config.yaml
n_kv_head: 2
rope_base: 500000.0
qk_norm: false
init: "trunc"
init_std_qkv: 0.0251
init_std_o: 0.00628
beta2: 0.95
warmup_steps: 210
decay_shape: "linear"
batch_tokens: 65536
Each number is 128 + 32 x the weight over its row's rms, rounded and kept within 0 to 255. Layers, rows and columns count from 0. The size above them is the row's rms in percent of the matrix's.

# layer 2 MLP down, 256x704, rms 0.0436, rows 74-88, columns 352-439
size [ 97  99  96  99  95 100  94  97 102  95  95 101  93 146  97]
[[127 125 125  77 122 124 115 156 181 137 119 153 158  39  94 120 156 117  92 153 152  94 126 101  95 119  91 122 121 148 139 160 151 116 166  79 130 134 157 132 145 118 137 129 131 182 195 135 121 155 149 184 128  92  99 146 134 159 148 123  95 120 162 132 112 161 154 125 139 104 127 124  63 172 124 114 130 138 150 152  85 222  82 153 122 204 136 131]
 [143 161 167 117 146  97 148 129 129 114  82 147 146 102 135 177 102 170 187  77 149 120 138 132  71 132 106  81 161  90 152 138 147 155 123 102 210 174 168 161 186 152 127 166 157 155 177 108 144 190 155 187 104 114  79 201  92 119 151 144  73 125 139 181 130 129 133 119 130 161 112 166 157 153 153 191 161 151 114 161 121  94 123 119 132 165 122 123]
 [ 85 174  91  79 147  66 113 107 154 133 118 120 190 102 110 150 113 162 109 164  74 135  90 121 176 153 132 158 137 107 104  95 108 132 115 146  53 129 147 129  79 210  82 110 130 173 104 106 161 113 122 119 116 136 119 142 158  71 143 101 132 105 124 163 187 147  93 115  98 175 152 177 170 117  78 112  49 118 163 141 122 164 154 147 107 160  78 146]
 [ 41 146 161  94 105 116 133  98  89 168 169  56 173 108 102 163 116 109 130 102 163  85 129 115 109  66 125 148 104  91 114 109 124 106 152 149  93  78  72 134 109 133 193 161 138  96 140 107  83 111 137 134  53 192 125 104 156 123 193 101  96 143 129 127 109 128  91 102 153 130  86  91  90 116 125 113 142 158 146  91 143  98 108 151 139 126 192 161]
 [ 93 118 134 156 120 143 151 130 223 115 198 199 175  89 140 103 103  76 161 133 135 131 175 176 112 118 140 103 143 136 165 144 111  80 102 113 155 118 115 123 139 132 114  95 219 180 109 128 166 214 160 175 131  79 130 145 133 106  81 107 152 144 155 116 122 143 122 175 149 182 134 164 106  96 102 125 105 146 139 132 184 126 199 123 115 170 164 135]
 [ 91 122 108 138  97 134 126 123 119 185 143 141 136  96 154 100 100 133  96 145 128 165 131 124 101  86 126 103  98  79  77 112 151 160 172 138 111 134  98 107 126 207 140 169 111  67 139 115  99  84 133 109 121 181  88 174  45 151 100  87  89  82 143 111 134  66  91 130  99  43 157 121  95 158  89 111 134 163 113 113 156 138  92  74 145 159 136 169]
 [ 68  54 107 114 116 122 118 111 115  83 134 121 130 144 168 141 141 137 160 101  88 122 141 168 117 121 150 119 164 189 105 122 101 133 123 148  91 125 129 114  94 143 122  69 145 185  64 188 134  44 120 209 100  70 126 134 187 115 117 151 129 200 127 129 121 171 131  99 105 113 137 136  72 118 103  69 185  97 156 126 113 145 109 145 132 130 151 130]
 [105 147 154  92 134 109 107 101 220  71  64 125 134 185 112 156 133 130 105 154 130 166 133 135 160 128 148  86 117 135 113  79 130 157 124  76  97 119 100 171 128 154 115 111 179 154 158 180 113 189 138 137 116 120  80 141 169 118 116 167  60 107 125 134 180  91 111 103 154 110 180 103  94 174 125 136 160 159 146 119 134  71 138 106 126 124 151 178]
 [126  93 154 100 206  64 182  90 146 119 194  97 135  97 161 136 136 138 154 123  84  95 131  94 118 170 124  94  35  42  97 136 159 158 143 148 133 153 165 139 118 118 147 161 116  52 158 123 111 134  97 121 120 118  95 121  82 131 106 117  48 122 100 156  99 116 148 150 110  79 139 141 135 141 138  87  84 157 119 110 228 108  81 158 147 138 137 134]
 [129  86 134 123 160  94 124 143 131 124 196 138 133 140 119 130  83 139 129  48 126 130 149 179 108 128 176 139 119 122  70 144 182 154 124 110 113 145 108 118 157 175 102 120 140 135 113 103 125 150  45 149  52 160  45 108 119 124  79 211 142 153  84 216 201 153 110  81 122  95 132 117 109 146  71 150 132 115 137 140 130 110 150 104 102 111 178 111]
 [ 71 139  46  90 112 112 139  83 101  98 167 144 113  88 142 125 120 145  72 139 128 139  98 139 160 163 133 143 152 169 132  81 168 138 155 162  84 134 138 145  88 110 149 156 116 116 129 132 147  99  46 189 129 132 130 100 176  84 186 121 111 138 120  95  87 127 112 128 121 109  93  67  84  79 122 146 110 114  92 180 160 114 190 117 187  94 128 102]
 [175 235 153 156 138  94 122  79  94 167 153  96 121 141  85 101 165 176  88  90  73 114  78 132  69 133 227  27 163  97 165 124  94 127 139 112 111 192  86 100 136 110 111 158 132  59 153 123 129 130 128 119 135 127 136 174 107 120 102 192 212 167 140 107 122 129  77  77 123 118 129 126 114 155 122 111 131 167 119 162 108 162  97  60 140 163  97  85]
 [130 126 110 169 119 186 122 121  42  73 140  90 142 147 173  86 102 158  98 114  88 102 120 170 156 104  69 181  65 166  61 102 116 130  95 136 138 107 137 130 107 103 100  80 151 138 129 172 172  88  95  94 170 146 101  99  97 121 187 131 126 163 118  60 127 135 121 133 146 183  98  89  52 130  87 129  83 166 151 122 149 126 128 117 117 104 128 132]
 [155 134 120 141 111 222 146 128 185 123  72 139  99 109  92 121 139 142 151 164 119 104 140  77 194 144 113 129 176 136 156 168 169 184  43 159 163 122 118 228 135 173 125 117 111 137 145 138 112 206 193 148 145 143 211 129 202  91 147  99 111 131 123 130 127 117 113  80 119 165 100 146 127 118 137 133 159  84  93 128 144 153 116  68 159 112 151 153]
 [115  91 177 187 171 111 125 177 112 132 142 152 155 113  92 150  89 125  90 133 129  95 128 111 145  98 112  35  92 116 133  94 132 138 108 155 153 168 112 151 140  95 166 189  65 100 145 129 102 173 136  99 144  84  99  86 121 159 151 169 120 122 119 115  95 155 126 137 161 176 119  72 143  43 136 118 137 171 116 181 103 110 107  67  92 156 141 123]]